Part of a small language model's weights.
Architecture: rotary positions, biases, embeddings untied during training, normalized queries and keys, attention and MLP in parallel, shifted keys.
Training: a variant of Adam for these matrices, 632M tokens, 6467 steps.
Each number is 128 + 24 x the weight over its row's rms, rounded and kept within 0 to 255. Layers, rows and columns count from 0. Numbers have three digits each. The size before them is the row's rms in percent of the matrix's.

# layer 6 attention query, 256x256, rms 0.0857, rows 245-255, columns 0-31
092:148133116134122093106147150093182102141142138135121130113124094040138158129131083151148101158147
090:139075126137118119147120121139139173137106113123129149147128120108123160100138170161173157135111
093:113097172170107125115143131132145171092130119112145091125099074136134178148152124109152173172114
089:070133135151123147094091125100108134114169125109140147136107142158117152076161095091142132097164
083:082097177109154109097118117133137129131129149113096075126100118136154143158136105154147136122090
083:137121128137102105113098157133122138135167136094106105139139104100129123097108150148121137070117
082:121101073149110099124088101114170123169098104106169122175133138141164132147112144102131044137105
092:174140125092146155135143091168142143149154129116161078113113136119125044092149171140154134122116
090:123143098136166134159098143116136124101105096119129174088145100112138162159109136138116143126093
092:092150135125164112110104147082132118131098130135108111130091113104120114128147152170110144112103
095:117120066129115118119136136134117151147137134124062124107130135122167158128163143155123169188122
# layer 6 attention key, 256x256, rms 0.0848, rows 245-255, columns 0-31
094:156108137109173087115087145164165140099161120157076136125118158103121132111165124161123130138137
100:115150148119119168118110167144082126066121122120085137112154154093134139136116136146114154133128
099:122114112116114122129166122126192137150148096086138133151140142139125091122114143142125095146173
092:123087151110146177153159112113126145158120130132138148113113120126083140163105130133128127130132
089:112147139120085060077138157089127119090151152099117119116112116120133106124124115149144114111123
097:113183179104086122116084118127053164140169161111127099158111117108097067146075095139153113086148
104:151127143115140135139169112130099102130158142099162128146165155154126100101113114143122122101188
094:146213124098114149118119145104107128130137140148150139120120127097122150144080130128124131120129
095:149142174103136142184132138122144135090112137163131140104117099110113160162111139105139117110110
094:138138064110136117175140151146150127089151140113144114130146142126154116094145169119149104134167
089:108139118146085123112135106116147105108159196166115154117124148118109153112112138113137160150150
# layer 6 attention value, 256x256, rms 0.0672, rows 128-212, columns 0-31
105:102142133123111170141134099080096200108106155147109121119154114111141135107132144128112137095113
102:142131120182159129150162184144171101147064116163140197122169121102155132095133112089110116143109
108:145147148124138125133126137078126091120128128165139136115169124131138151144122120099168153185150
094:166194127151193106102089127121125129113131131127159123122143143148146116130155146095123119143119
115:138143157129110137173149114104132135112158134150117132113160160134097115159117159107093124107140
101:143092125138160103144159176125122105115132106139117150127097138128078118107105112104105144101135
111:118131126152119137155142130125169173130170150130105121120127108152096135109113144098128106089109
095:106123087104150115101142168124135107075151115113142155133171137122082124134157128108121166134164
076:124109151113115105123111087116142149170152175134107083153122143156118123086121133168108112097119
093:151157126105128113072125151163090129106152082120123117098129139118109148141144139092191097129129
106:159162079135146097145111145116106112135118148088115137115156089124115094156176076115168103116135
101:115138132116100149119172136152084149167134125113118112134132067089085132102151144177124108077145
105:110113154158100131123072119158102150147126108122150130152107151136141102104136120177088143135145
103:186179114162131159192141102093160119167079151115178132119151134144132146130123096144120128152138
101:101127127141156098101087150110150139161152132151096116149156091148132125108175103192133149141098
102:115175137120125118152141109183105158128118138118130165079139135112138129116131089117162135119162
094:138069137107093164088114132161161175125104145131101113100106124101129130108142128137117096137132
091:168167139125142109115130135104127127105130101097117127139092135112154115135123090101170148136151
096:147090111137119145111168148103136155083119099130117137138105160115113133152119154153115140166142
099:100104115164106140111178138126165144137119117116153171117141103118124140140129123110117141108118
097:151097118115165184130159127132145125110132118084136119102066149104144140115109152142132156157144
104:110096138106115144092167175095133122107146122105134111112086158128135134150125157131130105111136
102:129115088144146134129126157121117114083129119125103170095146133096164139172148132089153093158104
099:134148101093145112112105136150107121113109104086128139124084139112157116143162104125194126137144
095:126109131127116203135153141109111156142131139176137112119130097121105155153110115110105148121150
099:131110131126125130117122134126163134168134178152096148158166128141116132131161138135136129131067
105:120134158118117170147081075108132154107186082174118170067142120100120130095120144119147160094111
109:175186098109148107167155164095142113153126118093093118154124116130149104178132115120115124114143
104:177159141096143103151126107149160147178129115106100079148123116138136144133141140136141134118136
101:136177120135129099064120117135126104123135164138096121163174086135120136134155116110166097148148
104:121180156119121085138099128139116125161151133103111122159113147128106110145123156131133098095146
102:148147125113171143140179112180146204183135117118099194127133174132124138131096120116152121111115
093:156124155129135167065097069108137141128145104146119155100171094098119123108100128084097151115133
108:125145174148115096126137136129062114131108093151121170123075133129062128130133121174136103101126
096:063091155138137165183109150146119187091109116085159114100122145143101131119137140108113160102123
102:122125140164148126121091157114147071118155107098127092109135135126155144145121147140127120147137
107:118090134085108151161107105130111133108130103127138145122171151153095113164145139151140117117124
130:126132138103111118013094116106153104137162120106126134137121123123115121104138102175127108128090
104:115179088100136111132134107108127141115174100098075127136154137134136125187137136090128124132089
096:137108135143123142131181148125146107152116143087143099144134119130151138114108156102121142133154
106:130194112139149086113142177124091109121179155173134094156143079122129098118119161096127097106146
110:121145158158124155073102067132153136149127145105157114133102139149127140127115132136106132119113
111:170119080128163117134131145174145173169160125132104144137186130133121146124147155127135131147141
096:104129147104178117084096081116110134114140130149158126148134129153143126095141156087127134126160
104:186177123138161118175133145140103115152110095136141102122151121114112144109121138097142180138147
098:138129071143163131171118100104096139147123100092177185131170127150146116162150128091120149134142
109:101114134130073172174114139159138148100142147119163107131095145131116122108149126160137119146151
089:137115148119122133127043171147135142130135111140112131137118114113164116109130078128173160091126
091:137090138123186124165160143115075127155115102124094121128107153133114117092126149145083177119142
094:130152140148129080165135133092094122163147142089115109179146111141154108106143147141124135124146
100:095090157112121120076150150106101129123116123123145143154075110118143110102101107179137124125114
117:116126108124130122116097106127140142129155110158135134122166100140140117103134130094073105165102
094:109120108136168159138179129143091139137102098087166136105080156111103138124142135109113130170137
094:129153147101139124093159122132104155122137130134071192117116134142131133109130088139174097100124
104:119138141153110158132159098108154199081110134153144130110152159145128120151124145094087145139101
111:141138116124126135074195153129154129091076106129148118138110138111112129135134115100115081138129
098:164179120100159092146134123058119121132117138129110162136185117154122125128152124058150127089135
103:097156119160145082161113129098112127128160127163076154132184130145118135135116125134150150135098
099:143169102116119127093166130110124105168100190141140152162139135089157103093144111145144094127142
082:091155146105110082098091130162129131175151123114074160167119130135116107134107107178153157083168
102:108125140143103106123108121147105132092149168144143151131083124097140133129117137110169104104127
116:132101125121150093137117157186126129100111117104136157124109147119092122108127126078148166086141
108:128119109116168143121161147135153145145060095098079119099144070142148126116120101085160115108134
098:117144130167100105136098139125164079212174156115140187136157089126124135156117122117170151114151
098:151202108129087135111077103133122128117120108121130123111165091109143138140141099107181130143138
095:139157127140074148125097119161121155132146142132163147118127141105120147136126107138149108157115
108:085095151115111114143131151123111154089114139143122176140169147177108150155116158160134136116123
104:138101131139150119144152180132122058156121121153133140132119142142116132163121146135121148134117
115:122112110101106135133086138144146164112139113143139152122155127134120149179122103134140125101160
098:112160144127135158133196136124109139152155130076163083096054130124120123095143156138117132146184
087:133106147108168089116108088100100124134106148162129143138108151160161133123095152113127146081121
100:103103150130102105104132130178105115132130163113106064180070142123148106095147120180152129126135
080:105101163121105119156170168113122133148093144098141147130113134156107137112121151117153126093120
108:138155152087172137145165128139104123135143141123067090136086130146153116149123130106102126115114
107:095075094114125126134116113157152104159103132128132149109159128147147133122131083178159136103133
093:103107146116155163176137121121122113132119099120117130134112115139120124126122173132069153119117
097:119095120125101175138158095107142154103122090109165132122124138096088121128111135145099152137096
099:123177129140117095197170117124102130170105128077133118156113156143122102132126151095146108091127
094:127108135123113166100170115137138129074118080109163121100067169107147126135097136097121109114177
100:163180115115140107125103131144091076105136112162139105158145152139170105148170096133118143146153
104:093118137127141123130173122103129136164132096103084140107119146114147142119129180137166132144102
086:089103111166074167159091144112157139111125111120165087118054142125157130150135141163123174120138
086:120146138116138144116156126131120193136117150151111133113155135121128140136142104134107082101113
109:129120088151152155142128138112145108170090131127123136153155108116127140128129144087134135162109
090:130124137120121082148161177156156110170147159129133120162142097146117144116140136094126104117131
# layer 6 attention output (transposed), 256x256, rms 0.075, rows 128-212, columns 0-31
102:134196137157146110107150119113130098186145145129089131149130108119146142132123146132111097108134
098:125140173133098115101154072122133122119108144116124125158167097119138174149145113131138133101176
105:117121146081155131124101097134142142104103118143141122124140125095115128141165109154114064088073
096:147124147128128109114131104135119143126119116142125127130118147089126151100134151098107099132102
113:157170117176157168109103114109126119111113147150106104103132118132144148157134104160095127155149
091:142131117158117178112102100132134154091108112150131065128120168158149141151159117093108125155156
111:132127169131089138086158106092108139170120102146139135135083132134118123138097125125163155118132
097:111161101147137140097132101180123149127110112154137097116104149150119160114131141117153105175152
076:170134116176121138105135155108121100120140071125139180100082154143117110143139112127119143122132
094:107120125070169098114117123164128141134099140170125093149169126152131159110160143136100116147120
104:111128077144142173124100093164168132124162091106126138135114124148106178106129138088157141143140
089:135117085136127139090116129139122120137120119179136173095135159135122118127132146097145160152129
108:140137141126144188158107115107141087131161160096133135123108162122125115151086134113134116118132
103:172155123133140139162148110128139132114123112110151126148112124095147070111101137143115118141095
095:117081136185119131144130138116171171119143132142098173117112131106093161146132142108142158152094
097:159168126159132132134100147130163079116150153120134131100148145144164139153123154110148159142117
096:145188083163152132154126126129152120183154121102127126162147122138157108096107132088118115144137
069:091149134098170164131136123147149122141139134125120065130134107112131117114088136140108089126127
092:130106094111147145119126122156121134162079151132124079152149116094142118102127120122088066089140
093:115134114139072197094132150125127151137126147101132085162174141104127164135127145150123138171131
100:135137106122170082151142141161099113132148116136126122072140087104129083142148138150068065142117
101:094153123094146108144126115149083102146124127120163129094144124123124072130143117128128114106141
100:091142121142149106123103113168116131111127158146143152109195117142109125112178109123149139102142
093:101122131104139134102134179181139141156133138134119121113122124137135133124140176134155142148133
095:146147137173155122133135125112142115124142132157092120116139125126137097115096118118111130145144
094:162141153177110108105133137093140138114164094128104163109136129160098126158123125110127209145141
086:127210116125141164101171115098130122157113147108126160147143128118148138122114114102157092131099
108:121105119127139141111125149117118120083131144095109097114128129123123145135185131145132180159147
106:123136156121146146125146148103164124130137092137097116137117131105137097145115129101109105144102
078:111103140109113138135107099133124131153167130123126124124090132117106147105104161148170126130102
103:102129116115143167088116063152115105110165114083175115095115143158135145142148080147127172130108
096:144114144142100143086118117125117126070132171146126116114097124131150129167159101150144207143097
077:136206139154143118115107124137108125129147124157111146118140157107094107116140124127109100114077
100:136147133112175089082108097111074129132099124147076165124111148131125166134159145112108119109153
100:107165139142124176130115135126080144147136150155152068127152117136153103156099139161105139131115
096:112136135063158059148153153092128144119136123144103173083142099114110084114151116134119098103158
106:108139074147161174132101105148135120147136177125159158089180100132150134128115102151137142128124
117:124097108114137102117160183125126126162103101128103141112139133107107133125117175153133115169122
103:115086111124129135133131180130107118107078092119101120119119137087112145144158118126119162125104
094:153126155120083114113141114123091128134166099128109155122094094143130081116120140125136133124132
107:145100120121143142148104083127180124147134111071164123122089151126125205106102141089125150141107
106:132105134092122142138181175120131147146093106140142080120113130092132123137089173128120109183098
112:142068127166131132125135082148133121126134155110108134135135121112099165142146113136142129163123
096:129139150123108096113122116150134142108128164145115097111064149084151123118107130138130169134101
107:123134136126099147114169116101119136087103148143090145136096114115151197130131138104137146174115
092:116140112149144182142106130171138140118112171135120110094129135067133097105099124134121120174111
108:160165121153121141147126126124149126198150134140174124146131138155151067106078148141134085120126
086:107132153098120139181140140108146170179136173128128125148121087104107110133075166105139111112132
089:128115124173105125157156121110066114101098129118095165082111141117170144150106131118114175136146
084:116112130142111168157125135121119104117074107097131137118132142105143116154118099137105158113133
084:108116111101114171101138106156114121174167136108115115125096117106121127145113124128111141153142
111:119116138152104143138098117120158152115145114133157100160108183135125138122136109125152108115097
086:151103112123147101119116122152131149113104120169151127097146125126147112127133134113119134131129
096:142172156130171113110104118127108101160139109170129141136168143168123141150146135101123138130147
100:150170135152072150102137144113101106121158149136125107150046099108109134122137135141131122126098
111:143151112105125120125105104127128146156126152140185069144137158173130156118143150139146153133143
099:114176151150139160095109115134112130123161118122109120141123127132160144123145142102138139167133
099:108153175157133143143138140109114123124128151144100114130161143137128166151118120165186144093135
096:171132067174129114130130139155152109126139110106142142146132099152111122136154143130100180149170
076:106147117119160145172143124138113103153103114120088142140160135104124134129095133132093127093119
098:116134156100144098107115149141164083145121108147164093133184124188122105135143095138116131118170
107:093143138095148121085128099141126134108111144156123080120151123187128133163175108103127164141193
108:136126146132131136122105141130102140148141129133110100159149090110115141143124173112135185138119
088:090125137113160159136149100148136129116143155107092127109128127105086131142098124146126142159166
096:109136130105138117123133127113176157144136134147116112193126126133112157108163150139130062137042
087:132092114122131127086096139116169143114138141146120092156112169173129136097173153120136100162095
101:103146130116117128128122070139079131138128143132141119114183123125103108143117099165107099059153
097:120119149123152086133132108127128136083103163145092129115135112116099148137145115144121129135175
120:114117133132141131077127134112159107113183149161063120116142130152118121152155125138138123169158
090:154095091111110134117137132133133120145111108129158151130105146121149079114135141105102152143126
084:107125143153114110122127132112143108120130100109087129116124131120125094163141096115127135149161
103:152108146127130103138126133126108089158126073133103180133100142167100092115114107084096150083154
068:115118137111103169128138118151105117146109132141147115118118104137134097129109125151087180145187
101:154123149162126118174145175100116115136114093177103152115121098091151095131112127121117146134105
102:115172152160173078109124153148100125094135102169091150084154146173126124168100137124114103139136
075:145124097133092139180138094132108134129080152131139116121117121069144136145069119139129122122122
073:124132102124109104137122109125132139142106135082119120127121141163146117148149111127139106118121
095:122091119131153146113108100130104106098127126093116140101090115145124132160141114136116210126148
082:131112118096176048143124147148128108129112135129139120101143109156122086138155142132110107104120
100:135118105119124158160151127134152115122121088076133121148106143127129122082107111105103098144114
104:108136122129101152126130143150127129153116153148150133111145151117158088138142123131155144122128
082:106103105116150117162135172142148160144112153119142112100113140107152080114096132129119106065096
081:137128157177126111118127154089169117095148094128122168134161103178119152136160160108157182131122
100:140095134096133141138126166160119131126086163123140111126167100073156141112146152174124154134121
078:133123154141114156113127099145091110129144124131127115149148087109128100129078094155127140130186